Each number is 200 + 40 x the weight over its row's rms, rounded and kept within 0 to 999. Layers, rows and columns count from 0. The size before them is the row's rms in percent of the matrix's.

# layer 3 attention key, 64x64, rms 0.213, rows 0-21, columns 0-63
125,228,269,175,224,187,245,224,220,203,235,145,196,252,239,176,234,246,164,213,222,194,279,209,254,210,189,209,200,220,116,178,168,229,128,259,293,207,261,151,219,252,191,174,173,156,179,227,224,160,208,192,244,163,228,286,125,214,154,235,227,203,151,173,227
091,164,190,227,178,151,123,182,155,157,176,223,147,142,193,230,207,165,212,172,207,216,174,144,192,224,292,170,232,152,319,261,232,215,218,186,223,205,163,288,301,165,188,268,216,208,215,197,223,259,190,206,193,228,213,155,216,232,230,155,198,224,234,206,194
094,154,236,197,150,172,228,147,166,246,223,239,203,283,195,164,156,219,190,243,185,197,202,170,184,163,177,259,223,257,211,166,241,180,126,150,177,119,122,146,291,195,270,194,155,216,206,204,207,231,175,214,172,215,175,176,133,175,221,136,206,179,200,257,258
098,205,161,328,198,179,143,192,162,260,178,170,123,160,124,210,140,204,244,160,245,180,129,161,188,163,235,253,212,177,226,182,255,188,228,214,171,227,172,251,149,160,220,249,287,249,209,220,216,215,227,235,228,240,169,185,170,201,211,230,184,189,224,242,188
092,185,209,124,208,230,239,181,173,287,176,156,233,132,164,164,158,155,320,258,221,188,224,222,181,174,139,179,200,227,124,197,170,154,231,172,182,191,192,108,158,233,245,125,165,211,215,200,197,165,208,162,187,239,200,223,260,153,183,239,178,201,209,222,200
092,182,159,155,237,171,255,148,304,165,224,257,316,211,274,224,232,194,151,170,240,182,241,270,245,232,257,126,226,270,205,199,210,243,205,257,177,205,179,201,256,166,159,158,186,207,201,208,200,230,201,230,188,213,206,216,233,159,192,162,191,205,252,170,200
082,178,217,204,197,227,168,220,208,163,194,102,223,227,185,212,229,207,217,186,188,198,196,265,307,210,128,193,308,229,164,141,164,247,149,223,251,144,150,203,237,219,172,168,177,185,143,199,265,275,233,208,174,227,166,188,210,171,249,235,203,134,241,217,207
077,183,185,151,212,229,193,181,252,189,171,229,119,162,208,246,258,202,184,217,178,211,281,189,213,141,161,252,152,204,178,162,133,195,226,247,185,123,218,115,140,195,260,159,205,237,194,179,160,214,219,202,243,168,261,229,152,184,232,220,244,163,163,270,271
087,240,117,226,218,275,202,154,185,192,233,238,183,187,181,222,207,158,194,153,130,94,160,208,210,173,181,188,218,148,226,205,182,232,221,156,278,238,305,198,183,241,232,230,121,203,160,157,212,236,158,143,243,222,249,194,173,211,224,162,165,194,191,163,167
103,199,185,244,169,205,152,192,211,161,203,191,230,199,211,220,164,175,184,251,246,139,241,261,274,191,195,220,187,234,208,194,229,192,183,183,150,138,156,177,133,284,145,175,116,187,169,224,176,109,185,120,229,178,231,144,182,237,190,250,187,172,148,285,193
093,156,186,177,256,191,193,158,111,139,199,260,184,197,123,172,207,160,133,231,178,185,135,131,128,194,104,242,180,114,172,211,136,177,233,222,208,202,216,175,215,228,180,207,194,211,218,255,218,196,205,206,187,235,193,260,205,281,225,259,228,226,232,212,205
090,164,169,169,189,214,185,204,197,198,162,243,208,163,235,271,106,230,225,166,194,137,237,97,182,263,188,230,226,149,208,304,192,243,214,122,181,172,171,232,176,215,182,221,249,239,224,162,204,231,177,196,170,118,212,217,142,191,194,262,192,249,228,165,180
102,224,186,234,143,160,185,221,196,153,211,248,207,207,132,182,177,178,191,101,234,197,126,102,141,145,167,254,186,178,212,165,166,207,165,180,170,225,209,166,194,217,217,278,249,270,187,212,200,233,195,190,88,164,148,201,171,242,239,195,173,195,242,209,233
089,179,209,222,178,226,200,135,143,155,228,102,181,186,183,233,252,168,127,217,255,262,201,199,278,173,206,124,212,193,250,265,180,175,179,191,183,190,235,261,200,231,260,245,294,189,217,202,210,236,169,271,187,228,131,194,162,201,227,207,184,196,254,171,226
097,250,256,135,208,166,241,227,240,223,275,163,257,212,234,162,234,219,201,201,257,165,243,196,290,262,254,222,221,260,199,279,171,179,175,206,215,213,120,142,255,240,208,193,205,197,217,166,181,203,251,205,245,232,209,189,167,228,143,183,241,188,234,133,255
093,155,174,168,138,169,254,123,240,157,211,218,153,162,203,201,167,206,224,194,221,223,192,111,176,136,176,132,163,236,166,162,135,239,227,220,256,234,205,236,207,256,221,245,191,190,264,271,191,172,223,173,268,144,197,213,171,264,211,262,237,252,202,177,223
088,179,277,186,265,132,211,189,193,232,175,172,235,114,220,219,199,185,199,177,159,126,236,209,210,308,177,172,274,217,233,203,167,178,242,214,128,170,181,139,215,164,228,206,163,223,220,162,270,263,198,233,188,198,170,256,146,152,240,189,163,171,249,185,204
089,174,248,150,219,232,164,203,316,189,188,253,262,186,204,228,202,189,166,192,164,154,211,221,189,228,206,255,159,167,160,217,124,192,219,263,254,171,222,174,138,301,188,152,203,202,258,252,200,208,170,196,230,205,243,254,192,186,215,168,249,227,114,150,201
077,153,193,264,165,244,249,158,219,229,212,102,225,190,173,172,240,159,246,177,205,167,187,228,246,201,150,222,180,232,221,154,142,121,235,208,183,175,132,239,176,159,204,243,261,162,229,161,228,236,245,136,259,202,176,210,216,215,274,163,250,178,177,134,233
123,152,179,212,228,159,139,221,233,200,202,176,195,172,155,201,159,203,176,198,193,172,126,211,185,214,290,191,297,254,249,223,177,234,187,177,203,169,119,257,226,133,219,206,242,222,177,188,219,249,185,286,188,292,159,130,236,238,189,165,156,210,207,249,210
110,186,246,174,176,208,176,198,186,228,195,160,110,215,236,296,177,165,248,136,190,191,171,230,223,221,246,143,224,172,245,238,218,209,274,220,187,177,112,215,259,148,152,242,130,148,167,240,186,253,241,281,187,229,182,183,205,170,226,188,167,163,239,169,179
082,168,202,195,242,199,219,206,156,222,238,154,152,284,190,180,166,198,251,204,204,203,143,222,228,243,198,264,212,265,150,220,152,224,120,189,185,250,254,170,202,222,132,198,236,179,269,203,208,141,298,181,173,185,245,263,195,209,310,198,178,203,173,214,213